Part of a small language model's weights.
Size: 8 layers, width 128, 2 heads of 64, vocabulary 512.
Each number is 500 + 25 x the weight over its row's rms, rounded and kept within 0 to 999. Layers, rows and columns count from 0. Numbers have three digits each. The size before them is the row's rms in percent of the matrix's.

# down: layer 4 MLP down (transposed), 256x128, rms 0.0636, rows 62-114, columns 0-127
# up: layer 4 MLP up, 256x128, rms 0.0947, rows 63-114, columns 0-127
down62 101:505506531475469531459448494520508474518502505549490468540506489492486513509496467492493435507487520512488519476472524482478537521518485504510475491537519477516457486504508550480472544536529493512471500493536497514503486448510512536529469513505524520516482524424509464514498497516545539556505520523507493496486469513533467492488533504497491485467505514491432479491495500470505517499482
up63 094:449521510521492488519512460481473468516494465532474536494518494458521519486524484502528527471476499530516520505455457511438541534526518445508535510537492525468492502503484506484540460494494522487476506483515541496535502489529486479520529483479485480506488511514531469454485485482466485494557508490499506495537495480490527479474462488498508505542547552474483489539472494516529496519492
down63 094:477483474492511494514545518497504506514502536494491506516509534526457486528452494489503526449565492490476463471477536507543485480516508527462472541537457492495510508492497460495468484443495510531496507480483458497520525547451509514503538521499507503477481524478559477525494496531522465471532480495501516469498514528556496512515522475500508532511470489511491515485531458503479475484487
up64 103:519478500455476506544502504492532478482549491538514511461474497507494524509518524458515461513493528454452512509505526511488526511484455461516527485476486489512529495539509514493499487510512525508501516470532511476498521517489507494508508477502519526418496487511435495490518462468507512524509504514477523503519538531492476486534462536441494476472504499441526502491522501497540477482549
down64 102:524487462506501528463498482550500527548476537524522512505496495490502482498557465520529467482496510509511470490495473494472511503459566499504472496494526527509513528498491528524502503504464502511521463476505487514442466487536488529461441505518543465500493515539457458452492510480477529509527487502494445520497465482515518511520497494478515527491499523500483496518540481512502523527447
up65 095:454567534472505519488521505466554542515485502509466489494459506502512495493496543486493535505480528544500490514529516504495470495500461480498501449536523522537480452439533483510492502484506484483493495501505528507524486522524496485489508478460480503459475501520484502492510527486495513500522520502541500531500541458459498538525491477447527461505487520497525534426517496503508517492503
down65 100:479449460512568533478487528515476503508521481506477544536477479494485521457496508492508514489518499454532510479472496486484476515451499517505512510451516484504557463544481514482470514531496502528518524525476516497498494458506502508525463496518540516527454507452499504452530467501496531529477506526509481495507452480524525482488523512521485512497445474506525487519514541518479521530489
up66 104:517485492501515466462498480490563503518488461484514443536487538472488555444548490566505497459466518488531492511528517527483473503508502482509479517519489501495502502515515479497530498506470518513470499496502531471472534447462533496540464520501484459521521520517495496515450510490513473463511489513490508476509508513459496496521523476498492522528465543557520519496509496499488465511477
down66 104:500492556493446489513535485508498486492487533551474525507476498507483447526523484511524459564517540521462508468503502517484504488508462490482538473529472554538494479496511549537505516521515539495485507490523493506483506545541493470531491493446497515484473492457500498487547495516479458465485508548471489483498538483503498532505474491492513496492521454470478520478495500490487497516512
up67 102:462496492501527515518503536479514537469546491504542471499545526486524471484480526514512513448472486482511555458495528557503506541519520504491468463528530499485520489466495490458469484489485499509488506441492492507505499517520505464519508473522500516506497486467514473555475478470521498489498511471543496486542494505449489501514523499486509496472481457443509517534500497522511464486552
down67 106:540508487513546502461465478545460529519507467452478485481453530542507480493477528506497484502495505519482504501457448484547552492480508472458521530482469516449515502504504536521478501507497482520487505522536522551482502547512511521520494487488505530494480527489518491498532520502519515529503486463544501514450461497496479507467498509496537504501505538481501508452523464502460495509466
up68 105:482480477483486478509495530457511516494493505476487508529482491497535521464512518471498521485480477498496507519526512462482532488500521519471537520520540471478548502509529501456523535501455496504549519535482539506532488474431501537489466482499483497530562527561492478547488513478483474494498484486492557505474498506542501510458497507489470531520517481476478473492467502523491456483497
down68 108:521535500479479541471477476508493476482517535524503530484510531528491502497513506486507492504504551490472512509499487491478484471507488482460532543487444509461457560514458520453477521519534506470490460486514499515564496486460492429495506526554506491493510517482478516506483499504492495484548511496466510462541519497489512526514492536516529495505504528511451490503477464522494542521487
up69 099:453562532539470454500480487500513524492518510517510523486489514469508438526491529526487493476480504524551475491487485504476546491532537511484499498458426527456479503488494524476507471507471514459514515502523492481514512487502472528516451495521495507495495494513522518518527492485471488478482514473505526500538488554543497515523510454468486495511511533542504486529476482492509551470508
down69 101:474482516500497505481510495527478479481505505488534499501508512498492560489501455497495501493515479512477466548530500501482515477504547483513527475492515545497498509458499503481525490489509466549501508495434478501506564510543500514487524475502541493500470513564489511534492496487513552463512534486501459504493483480476476464482553502538463522552454500477506478509492530501502471463455
up70 099:506526500550512496495486501495559484459528463538495487488507512490539528497527495507512463472503518475498468495518499558518468453453529504460552529482489535501500461469488509493490464444539521475469515523509508493488487518518497484533515511507501506505518513505519484514493522499484495494420508497513554509513537523517528485510523482481421480492517480526484487478510526522486509476505
down70 102:456467544477539479482471527482498516483490542515504472536455484514480475505500500502469494535515514488527520543456508519484485529481513498518451497540504506496476489468518507507505482476498451513523536470523491506505474463526486508474506514520535463495520492481459503460488516466520465529508528536511504542532530480520520489498492500451541496532530468455505531523490522515503517435513
up71 098:521481489483546506508496550492488490480472507482508474526487500507488458516538492527531506500531525508519474456544495522538523476476513459470520495489484457507485475509507468491499477488468478455514496513539533483541505506531510481503487460481505534489531522473494497511467526461530497502448558519490502499486504490502465491485478548496515542462561534498495479555456478505514524482521
down71 108:539517509477477523456519494515513493533484499491512493455462481550485494514501502495458476529475482528472510504498509532523476508468536487495491488538499524500559445482551493497478505501476525482480547506460524515487459500497479487534546486497518467516498495479516549485494512469512547502512514477478538554526533463517536499494507518528486461508455496464512463509484491494515521473462
up72 106:488454497516494540494453521555536532502517438532518541533487437491511508523508538499497477532545507502514476483481533471519522511522540497460500516485502474494504497460503501480476508493524493517481515509521499448514488497493420527523466474492479499499460464482510499514492491494518507493533563473493500517517479494469529455472511508466469484529485518495517534519496482509520507486499
down72 100:516523473475445477527509507439523469526546475504488501493495522517469527525503501471500503456505499491508461516471525471492468479531500520510526499513501529523476478502521499469503518485527517484488468494496495494490457506449545515513487530477469495511520499517471503555492500540531528484523471529495515521469530536500545507515487461532498503536490456500442521501457540481493474553486
up73 104:518446497547511519539479533524519529489455532480492477513458483522461530516515453541474515519532543515503520494499477491510517488504519506470511512454457482496526522483539473469491481500524520456530513456468534482511516487484467496481487497527518463477548494478460493524518489505505498508532497463530493477479492520504520501492487527513524486506520520523484515425555520519515522491493
down73 104:527513542471472513483516474531481479498478456466498498477499486537541508498469497542482507524504450527477502507552518516529479526457500500486456546522480480497515474473503499506522534502522488505484496515531517483514479519457506502462482480468527470520527469575500473501490460481499478490501518484504511518514477489496456490490495511523491463512563532536482540508517501465490502493561
up74 108:460473449488488532504475484459490498506472452469531514511528497508494497498513485507483495529519476517527476447487490483513461499510533465478500530493497482461520505509519517510484534487449496476570475499484489469517496486509517472539463491523502519493497531536526524471512479500496506488512542511536520492510478551523471510508479504504492532541466458505491537541571467532504494514540
down74 110:457509473531486520484518563489493519508519514480510499518452521478538501518498512477511522464490557479492498473463472476506498530483490488490473462480501494519525500511496494490486484484478570490529556506497536502500488472469477517498529496530471479522476540460454515551501534485484499508494426508520490480495519522528520456472477499492515519491464513532495514493525536514520466541494
up75 091:517544497512482493501506490513520494482500497477464491529490506491491477468532474563504485481489453547480495476533525504506579496495481501488518485471513535482471500494501458497467492475565510513532517468545508499501497485506537477532533489487502462472570508517518481491463526519524489505514490519500441495480516539492498458479476478496516454528494513492509501472465462482518521505528
down75 094:500481529501518514497478476488497495492461489502539526424536520497540534516491474479537463495508511457516533529496481544494515497438513489524491499472507541552492494475477538531484506471485505456483508464442520504466495505461490497491494533511513490512491506475492490476549493452506485503525484488487501533528473497529544503506513513456512538491515481541500507503505519527527516464457
up76 105:485464483512434460496476487479489476542485508475468523536514502511491505487494513529523496502492488514534479498523500505460519490554486472518521488512502502518483525550524487509491516484451516481515513479519495513497488520506522511479472518516467480474530527501516479509485535493464505522507559482533452498456430506517499516503475484488437501502523556498543539501523491480532496555482
down76 105:512523507502547474518509516486474455513524504515492509506499493516475434520565494501484517515494497486484505453493510490506533476446521503507455500476533501489538486449495471522499507482497485503544463507512497489446527478514508512540473503457488500485516474498453480529550489479522515482536509509532541532485510485516490476505536559461548492531483524495467491481486469524494528482493
up77 108:505512501477568498474466516494522476497533560493509504497558467539515452524523516448526505535502490505523496492516496469475511517546500519530493486554476482498471519506510539491519504474490516529512476453517454491535441515521487444524469459505481465496515520520517449489500505520475482491500534525527500499502487476507473486520482509502480479495484480485507460485482498497529541481513
down77 094:507544504506477531438502521508504480504497428516459489491536498527515480487476520508564463524473487488496496495526519512495488484506501518559505508467474504527512481512507428501467553462503509506478510460542501524500474527477514512553512513533474510472465488469483477460516485516531527525539460474472479513504511496464493506508518487475546490525484513513490508509524510482482478514502
up78 102:493521493519499469489496496493480560519489453513520499512495469492505496506500466528476504533552515499562465504478464489469518490540495502491506489530524507502517464466493524486520511532498476478501490483478518501521504484487458504522477541463472512518515428531495530480475500508528459500490487463477504527554489506462483447488540450530539536512526512529518493505535478525530479512481
down78 106:553518493485506513460479503524500477501545539509514476485506510492448548464503486457495508506537513517469521463531485487517469521467479477522475463498471529488483539495539511469496495484499542503492505485497501456466466515484548506510494474556539484447490527525501486539487541500517536498523480484533543439477518514499476495526507521517483480518466493479488516509493497517488537502471
up79 106:536513491486477479503496533495517532480492517513470532503512476492468477544503491476454502534515485527494461487490489500500493469528496512435465522507460513475458536529490521454465505545549481480528504495490518484545441504432485491499514458507504543503522525532496483528474533512491518471526523498476508498484492535498502478519489493467497550507499526499491535527478520527536465499510
down79 114:527532485498480566506510509459508503510499503491544527495474522508506550463482488504467544523526518530490485504514502509483546492526487524521493468511501484488510496523481506497482474456483458502469477505471478485525515517516510511500465531514548437473511482522541517530487476525534535475493461483529495473504519488550461524472514493523434463469472495496512476508486465480494517463523
up80 104:506493450472460542548478506508501455500478518507479461481556498478535529480491471471483505437455523513495500510512471544477499491506454465513523499474480470473500514494529555476488512499508482526487461557495506526488471505469528539524527478548542480494473515505480462546488505511492530486507500479516473464491522511521485522494494524507510530492498515507506496501491512516491564510504
down80 107:513504511543529461474474498519482555480524447548500497486489481528487495522541498508462532471524505473487494500517529503495478510506489501520456519488494484487522480526498471499523461483522542480494506476515467517543512489485499527432487471479452493528514508505463533534452570500497495513510503541499512512484501446477497491542507515512493438494484519529467485496522533484499517503487
up81 107:454563502491523493520477503506498462483482525522505468491508456484506472485502509507479536500552487478548450474510502512475533465496519518499510506475500500518503543505519484520466516499502506450498525544529512464508485472519499553473468502485496518463509483527465529480506457517486453455513538495471525531496493518522499483536539488506486533499524506460499530496566502474503492528473
down81 111:516519502519506512475512504510493521515494479515529505538506520517481500460497486486486492539480506555468524482472493480529547527520464500420476448500474502517505478518496510498537448481475506516513447469483490551496513513493518526482490501523530507464485524471489534488473496521509478522499505484504470492473506452510495544518460545485532448508506521522530479498538495493557471475522
up82 100:487492483496489494552473534471472491524468456498528526488534547489471494511490570465512467480494505511545492490542483505483504431522507483499501527451513503499454507493499502470486553491490487497500481501503533446532504467519523491523556520545476521494476502483524504533468470500531510521504511497549475513493514519540480468514474481493502494482523490485515511500459468490497499519542
down82 104:486468510513492520485513481490469539510475549491481512498486511534503472555463539513491485527467462551502534504486521510540502517520462528448482487519447491521520485482518482496521449506517509455526546489455498540508541517507480488517482484493490530509497504513467507494516515513450470462539501447516515493526472529480536510495480531503529470508486516455485509482498534463499507487503
up83 091:505476493490476501511511443475488498487519525512527503475525498506475496513516489521497557485505520457484489480538483496463496500516479465488466477535456454523535519495500514522471490459495483481531536502507494538502517483486531464458543512559496460506494517526491501521458524532534487506516509465495565488519473514547492499507516516492507489556511446546464504522486474507480479511483
down83 092:478492522473514470495509513507502456531481506505486528507483548526505488518535536496500494517515470503521493486499493510491507479476552561482539475534560513511500485499500518452487495552523481497452482493491519451536466555492501514459501523497493521527491445482477495511510464482530478539519496509448477509521536482487518510467472478475507512464481475483472496494463553508483488490532
up84 096:498476446469492480532494506540514493457463541532483497516490481508477503516527521466500496498468475473523510512483494491527464514468514496514485482512503472522521489500517547505466465505476471488510529502461507492514473470483488503529494482491473487482455473547553498501463534535473457528511523552513518562495513516509545478484495456488530494495488487476488551520517537523502549527484
down84 097:480495495488520488487500452509549480527498477526456508490467492475484467480458446456489468512518507508520516505523531493479524514490534499520550546474523519482516467506484510529521490488469491505505491463523481472495513512599500536496496522478507521519498499489513533516517479481501514444503472480522527488456516508505461500492506531482498523485523542516468498497507458513498483473563
up85 103:474478495469515463554465488519528480451487465516569514545524495492472500472458482512501487514505474500458535495514518511519489507531449501538495458519516493490497488502519494470502505517463501492456495503519493522520488498491517515533505479462529504488522482529496514512524515532475479510462507484553494540537474551479479525538482451510489504502505483516480548515493522470471509445484
down85 094:517495487502516492468509535517491572498513484515471475468519467483542480548504482449491485512468486527533488551532496474492502501491532518470477524510526486480517525473462464528484508489511527492530523537541494498494518473506500478482505528514468499476514484500475487419540483477527503476505477461458510502548542490503509486480513521496501505537502510474498469525483459464506520507547
up86 106:564469514487546505499451498530556485476476440488482483488512504488537497471455462506489501506501489503514510505505490500524531504508531551465527523525525471483534490503501539517479474517457514466519522499536548505471510491498507506515502446487496444492531537494497489495508444526474507536500493502477503522466490484486489522476501484509517472476476557486483523479528525513499489467531
down86 103:468502508504516531500489494507529521509472507486461472527484472529533510522512505491481516459454506461485488492502436548459498486492500520522467467500493496520507526519496509483547519485494466500509501524474499526503513544532500461514519508489510512472470531477483481492500524458524496468522525546536541482491501497507495457549478534518481483534519474538490438563534498473482464487482
up87 095:525515501497483493497484484487464516526482508568502508516484496544503491490499492497535441483507501539518484460523487493504501508530536490466505502435477494535477496515537501516490489528465496523475518469556548479508530510521518511508481504455541491471510549484515533534522455465495499460490475481484520444490499510482467476510486523503498495551509485511523513454474446511531491504493
down87 090:485459514514493487515503449507502479512523527461503481507503492465494492501524501560550535490526517488510538538470478512513518438481495540510486530525551486455490504479499491473500496479484502498510438485460512483528474492505547522511513539513469532499537501484435508546458500509515479499499540513531501506508474499507520504481513514501458533470492503473457507492468496532494487472544
up88 096:476533494517523445493522514478497519494520521523484478537462487496451484514480439549509548509503480452512516507519507475545438516466500492534497466512505480519497485499513525480521482519477541502497488509526483466500505506504466453505488474513480510469513510537506479482514526544479533484476510539465542485474486531502462519512452508497494495506498529533562518468509530477502517503479
down88 100:517488478503486514507485503488510496527524504477502486529542520504520445506536528502462505520508472533523499490512516570491477512501490537466481480529442538478516529507513443453482513480496496506500467522481483527556491507549536449505494471489509494529520503522485466520453502489488546470529521533515466494451515480507468481493521487511498519520506484464461521520474499518477536504475
up89 107:519478525493516516491468508509485493459500522493535545498487439540487500444520531476492488480533483525510512496488473479527501485482494508468462524500452516507478501540481536495482524469461500505551503490526523499536458566514467499495472467494511510470543506526513475534499496556487447486496497495501519526510452475554496500529478496496505496493481548463521513520506510478509505527505
down89 108:561499514480498551516507511487515473458495512553464506505489508490463480482517502487502483467454503484510514511493497517494513498518530482517534505503542535478529536515488503469518496500507509524483486538492472484518519529528475506509475462526462518486538496454491479526512491496502499475514545514510500449489505502488527477470486573495437487526484490534472451496499467533488518443457
up90 096:503518445465511478420456449482476487500471487455485463501557501471509506481495471522527535492520509520514491528502480499525492481490514502529508505561481505476514533515489469491491575478476521488518457526494482497491475549510497536503498527505505524485513496489477491507494500496486490485504492477488553510541520480505498518518542494444477504535500498542461510521506510507533489474473
down90 090:458482530498508510471496511452488458494473469480497556508449471467540472484469461526513510524514538505501497551479514525509499522520494498512492478478539488552537517493516488507523457545529466567473489485482494488526490470562495532475461537455522497546506497517503512501493464465494504521475524525477488479501472497500519500530469500491498485487508506496510522488491528533475488516491
up91 092:527497482512504463488527472550457510526510504452517516432511494483523541484548503477477499466510526547531506512477530480516479504498464483530513461528499527452466470474515509491504430516511476491519508488508532503536481468535502482476508496487461489503533506511493513503496516538489521512482523528459514484509511470490470495541469471505472478519523515549563486491516495527510489509499
down91 094:501526472484503492466475517493530526465528482494508498484523490541476442454462491519470461485531465503544440495481507464541501514508515509518472572518491472504544467517481543485489526505501487515494483466517500519464502492491472499451460510513511475528503471499491498526456468500491468481503490498535526545533487545501518544498507498523498522488501504501491531536487543502531484488507
up92 099:525512488508540543520541496485513495499538518496505428493505508465487492468496475469503488515524550439450511471514518493504519526514499453527479509559461529522483500504541501503492483489512524449480475507520499447498493492476482497554488481506461520454494507470478465470519499480582471474532515506502506471493515503476504500489520501474499509508511511526476516513514529516486516483493
down92 103:510530515485506517487496489497500501481473502516500503533442520500528501500517534553519502482452520533580575471485468520511520480509514497471510476498504506513508488485441471525512472482482463521514472513463486507453512483540526468469537514524487522508478536492513521459475515519485529473452501488546470498504502501515494497481474495518538475514471476498529482535484468477493486508535
up93 104:500509504502532519501514535492486485457469478478523476511480477508511499533491469492521490473527501497551498495513559477514476493492546567480493495554505488554459484472483492529503511496553441502473525514485521523479437455512509511496494493530472502513521462495504463493474497451497474520539490529524498472494480491471483485499488479484490488457498503504537503545520521503538481468525
down93 105:510489531482533515540498504481475502547493503487503524467505527478511484518481560477506509488500467449508473520546506516516516506528536468532447494493479484463478528553517510464511463493499525501518477517499521458492535470500500468494495491518505526474478519513436540520532464481491539517491525498490508476487537495522472469483495480509494542506505499526475479496492448512480568508465
up94 103:510442533519488499504461488492464467510520526490529471512565489480487504481533443534471505481545492531498512531496502513496529477478482499511529518527515465540543473530512487519484508465487520466454501512516525524540492465511562500516520508466500525497511491512524465515509475449522481507498508483465498497510501472455511484511521504507509469486447501477498548523545495501499473512531
down94 101:463513475475503488501562468524465477503489514520467528527504475513499497493485505465518511509505490486462508489527568484496505483517516482564476531452468504488487526486495484524491500504456502493529491518479485488479527533484498515523498479513496452487502515498513498517493478522479557443487532488526508555487555538529483522458481499535445471492492529525469478522501494504534461508499
up95 092:448505473533474489496501485541524463523526498486492522469496459485503498508488484525508489473467486455524477501479470438478500492493503479519516482480504494476506507514506491497498483565513565466483489493557529491476539481478461543521477518500534496508484493485545473500485464458523518484445539521508492520506476528502535535514488530528530444492492511541496532527503494494491487504516
down95 097:435483528512446525514527496520460508473510486476495485466510526514500535465461540461476519491501473545466506507525497497530528506515481523475446525498484519468489467529463520506505466490509512526489505486493492485545507530569517497466498500519531546501532460532537501502489535531481502527516456468474517496529475483471466496516503507514532472531509478460483503507501488500488499529506
up96 100:489499501499527471506459545491535516545517497505487483477494519495517515522518457468493494469472509505511484506514541472465506473488497507524523473492530524463520501487537531467529527475484486489506541533520525494507515489500465531499450510523490493532495465507486485475465468432531508482446498508430489509506539493503477524507528516481496473465546563462515500499503544522501509519481
down96 100:499535506474448523520473515519511545490511528495497495492517456471470475466475518452484551521511459496524500503526490478521497541484549518510462515490487475471481489538471491503504478513563494536556513475496511474481471463491490542509496506525507487478497528446485478522522531544498525520516477498503500532501445520449504455533501501498526533485473468512476494522502496489497500511507
up97 100:439480498514534510507515537493515501545481520492474549533497487507510533503522506518482476521456451492490464535481461529491493500524533465495544491487482473503453484447515489543498478519484503469501524447495557466524460497516472514484470479489506479525474495489500506548486480516514489514467491484558548490524517478504499531539481503497492481472461522504526500484523514510524514497477
down97 099:498457498508517500505499486492481462468505508505523483498488533504506462489445456512514521505516506488530483489514543485506487484507501511517438487483522492539484486475492478472490525498508497530512469536487492491486447517547540474507523553519453538525514503549535493511524527459524506441488514507479486526498463540488485490538504486491465480526506492481452545544518533485456497488515
up98 098:491525537538496477513494500478506530478485503456580464476453498479497512514492469474507518490472506468503480513470506516513482489480457541526454461452495485501451510509521511472501539507469554479521516505486546521488505497499537502497560493496513512526492526498491536474453540505504473512501481527518525481495509507481452527532466515518519495493520478518523506491495466514445505517522
down98 100:487479470498486457533492534512496487487518470488513483524492478505503540550511482479479531507487471503474538484501544470500486463509558472528471519509517478465519518484489475498445506490514538547491497534528516476478482484415516493472455522501503478496532536521479498506517491506494497483546532481460525497527486457517482504506479468524516488503478551497502532525505527470499550507498
up99 106:473471470504474513472505523509495522528513505527510456484525484461484511547532475496508485500476493461447493500533460507448511515466517492505492498526453508530479534490492515506493531483557527580462529475554523542515486477473486522481508489520482493494488481525474483503531554490466501495499524464510499506494475515495508450466467524495513500486515485528487532529496485520521526512471
down99 110:516535462485457509500490458537498488496508525469509462524542491550512542498523530530473508500494500494482529533505466504465495535483470548476511522477457464514484511518506521458502475509488514508535502512537495468522488533485504503511525500483483486506500523462504496467507523540457506504496484519549504475531428460522501515470475526485536483513531501491467464500477495490450509543475
up100 105:541448499496486469532489494516481475524558514496527512497490515454536505534531525511532518520529513465486515463466488539508514480507525532513513498505509460528488490478427470506474521504474508529457519466494508530490509516511517516510505469470530509511519536545513435479461496538460468479501501473494480515509479495491475499506554470484504484499501473488499508543467466482510498489533
down100 107:495514460478488540494455484526459461540465494523512468506470531496480504502494561512463539504506464529514470450490504503478454482533481496485509528502516539516544469498512501481547471503537494526500487517439501471529525513482550517502490504498496502422485553483529522491483519467522494514495522479518516474528511506515484513496506520497478460511508491497536493502488502534497518522469
up101 107:460490504511504526502513496477502543511529474506522523502557440499462506542497461475518464476490502506542511521515549457506521515468515497488478461525497528497473502525538562522499494473496513459499498521492498528493465507485499495554487465536485473536488481492522460510474500507489482487490487474466521539496454468528524535522507489426504493484472508493452512509492505505502533502504
down101 106:528568500470535506489474477512522509501488490441475538500437537557525466487530479547470484499473496507516458468511488520512535493521522496498542513506495489518497496513493486451498506513489486488487495482509553535514536563470483489478490520443466499511507534512506507526508505467465523522499528511469479463457503495508471499470477521464503489492521493521507540482508509471497514489493
up102 101:507484479513536481543434484475474513491487501499483469494524497498514520545498543485508523520531522513473546498503510511519475517488510485494477457501464479508509489550460488498492519453506509506487475499493529537548508514438500472525503482485483512479465447508483499545529515482507478478474535489547462492500467500517463504547542542507481545467497545498481535505498509516496514530504
down102 104:531546490492513525488456469534460482488511502520459500466510500504459500513535502517500519499530531513524509467489480500512510536528512470529503522506520519465482459511499475546466502543502471460501522474512496483532504485553445499498470509493515516547491476460494445509469495501492518479483520507496525462454525511504472528519520523472496515516505450534486506490525531512496461451544
up103 097:504505496530509494487497495467495496516582507537497448474457477497531509481483492456485522498533519489508521483502449524462507513494509555486490547482508508499478521543498529488500514478531455529486477505517499491519498528502477555518505479506466484527496465456472485510539506523513493451477528508460538497562533487501469464478519541476467512495496473533490492489499481504499511472519
down103 102:488482475496497496511514538509501543506484488497507524490503534474499495502494475527488475483435497509493483513485474481509508476441494491488510465552497495520516556485503510528520495524477480458498521460481483502505517511494498501516520454512465528516509518521528553507461498480480515544496512462496458511459463534534540500495498472536523503515481500499485534500531494548549495521410
up104 095:459490482546517524500520512478467470505486504553546495494535499469494487519509483515466479486482449482483488513491467461506439493547490553491526488509472497514479546518507513492499498493467512477491528538485514523480533491535558505481495470485490464468475484478505517493460514517480472495497475521530542540519488518486482526496515472554477516514519535534490517506480461464519491532475
down104 096:496556478497512512472509510505494465479475476456463516499466477451484483537480521520522483504462500506501501501500495529478533513507505484511477507477518515492580474462508481507511539535518482495542527496548501474466502487448457474529533469519559479501471547515461463509481501524491496502507508511542508480483546507523488512534524496484522479524510497480489461495480516515506517477457
up105 095:465496508487487492561489516500543442515519485508507477520497494505509444496522491483511540537463474492481496507494524508503488466473498516536530508513547515543486528532519473512488468449464499443515525516525491524482475523503470473542486512461485514494516539520503482465501514535531518469490497558490500471512491515488454476477467509473449503503520503539478478496513467538518486507504
down105 101:512569508492516476488525530536492479467494500493489459476432530483518543533468454530490516519497493540498485479498503498512516479532469507488508539486467493497471461494509527512498534530514505497475548474527506474517494496466509551470483554496475487497495482494510565556532512495489496495515511499490489486477497496498469497494516492499544484474494447453521478508496494485500509507564
up106 103:546482511516466457516507504508481513521511521546499482533481475517481501459531523525511454507457532486504522493490492484465490532520491482503507489532477510524461525505514482500509511545496523510540506473522531510498527497502448489499469464519488510484499475507473456512498509515525497479469538493486487442457478489461492531533512511447482456488511492522490564501546505522487552453507
down106 102:510530508503497465525506522459530458501484483496524541505453486475496466466487510533528506506542464488501468504490523488459472467519492527538479491515490552497477533521503495505531489508549490482515491505524496508532460524499466518488487483489486527495509515495522542507476491453488522510535521486494499519506555507499493479453502526503493533523455438504435534511451500524457491512484
up107 102:509505503460503560445496506511479499530519534520488479526505513511558499492472506522534466535508511460506527500484486507435503474514489465505504516514502518507509461539491520461472481487488539504443483473510516504526475510480479536512519527514523527471501480465516498542466491520483516507520542531518450502527486485484476451515454505544497493471472517491539508469505508510496449509480
down107 097:506534446529505485503483478498493479480472490512533517568505511532483476468494473505534502490540482470490484533502536498539526516485551522497462516471495462508482518506463498538514524435522488528480478516502476461500511444451486476484485528484457477509486518530484542550483494524502509520488501500496509503485485546509519520525512453477485499486493505520507566515516487464489499501508
up108 099:513467517465507523493479524511533525494488499477562513533465498465486499512430467483488493470525489569522490477472491499518460524465544497500513475500487503513488500485514544515463516480493494491492501508506506503514467512558537505484551495460493501472521481479540499494489512536522477520509517483530486503510512471536537469457518565490505485495525522495473557486498504504487454502500
down108 110:496502494489501495512492531453514505536493482461499536513476511515503475458547505524481507531495475477495499520526484528451552490527511478499491518488513503460470505535484520518482505439475528517500484510536417470507478513494474527503480533530490465474571531459509498536456531525537505509495502521492502497475498481536458491531503511483501490481510455480500486489483523510525542506486
up109 100:510537483539523521503498478471483534499516486513482507500473520520447461527533497488530467514484501461493512474537527504521502503510495453491486510469484469511459490508505522565516506510480531515500509516540517470525530514479473462476516479466469539551496536489491471508467495468513502495535485486517476520496495531486490488458481447497531413486511520505480529520512485546489488487505
down109 104:515460528518467485502492517538524510509530454490469533508484484500481521497499466523487527475493548511541495522546457501476522490483443518530503489543501522533481475508467511452486468470484497523501507514481510541512465498451515548493472555488477489480523479486484482479511491540497500498518490563512550517513524472528474526485509481515482518483471477499517464466506542486495473497480
up110 110:441481490459488485499489509506555478514477522536504477509501492476511501524491487471515546529474442486460536464500499532493520488487542498492506463486491480519506484511523516518483529412491505513478529488510516477480488526525538471537500486521508482468484510499454519525531533469518482517485493492522462464497490565511492522491503502489485501468467496489489546507540523503498544533520
down110 113:507510460491512471495489516483442538477497536452528478527489522498485498465501475530511556498541476502525498506534513480488520488489473508541455467497495489546480534459517506492502494488478517485457488475461470541493521532464474480514486509557543506509446477502526494536469521516529523448491543497484475472528500496501514512555528493499504535484481496501489498481518509489510519530488
up111 092:481487514524515492474487461484511477490498505496544482506477484493490521507475530507498552497482533490483492510498509467501536485510464497510521509555531490450463494481488501520461441508493523489534533497563487516498499533476504532508452493537476507484511545501500476534516476515459518480499543508468490540475510493468456549488495529460518507506504534547486463474488512550490524511536
down111 094:501485483514459486478525507540487490521539460496484502522503522495465529464502497492461481517537484507486526529487519521523515534516528494509508527497493524483527517521500481485505494503515484510449480496507476492563472462498475502504498535511483476507531481484486501489490496471537509489521452547509463460522479516501517550497512416528528499461469496502470506556464511536458543466486
up112 090:492521472476525525489477488544453482543532524490482545539478482499508497530519458518543504477463517486507508542519478501477509496500541487506506503470452496497518474494464490513515495514508464484521494539508493495504497530493471530459520523480467520483530483474463501502478505487501514505516577513517508468481519529469468522490509513482438453489441488488497474493525538480510486526549
down112 093:547531482505489469476473460516437512500510473542473467507464527508528502468472480506489488499522483512532485494449461490497504534504511507468522496480510465515493487538545518506520524521486478513514520508521505537491531424493514475500516460490505498532526527508534494489543511520488487459490506465455475503539459493499524481543458510517545524499521504478539511504483515491455503523501
up113 092:517537487498502531499482502520504491482520520532529514471515467489464466507490503445522507496534477497513527508500538512516445477508542469501483488531470463455482458495480501468513484524503510500534472521530515490517411468494521505552479517532471469514473498524497480514496542486461478501523476518482521528561519504514484529525537506521499500467467512538495500468467483500485527499494
down113 093:537547501483517512539505513519470484541498481496513499527491499500495498503525485530465488463479448488489478475520501530497508522508484508452524467500426492457534534496517455502492470512503514523448473490509509502480456496544513479521504447525470537482531475471463525570507473510515487496498469474497513503487467502507492490517518526462515542485547527508502491517495527485541510487500
up114 101:506502468498551494485512502480477553468498486541479474494487482493447499507482486540484511484479486522489520502488517485539505499462502496522553473500512469515526495459541498498520481476503507524479523530525498462518465497514528494488513512543475473521481501528490439505476478456534490541474563500515450480509479536505479494497495529470512526516491532476521536489489527503455545465466
down114 098:502515535548490523484480416509505485521487499440481521518515500493546492521482510486476513528483467518487506507527472473502515469514514531497489493509496500545455539479501492488496466520499483493442526496498521538541479506499512480483524525451512492512509489492544497462535497472498476549487544494447502532518486489481488486484502500494497513510546494506508547502501460476507454508562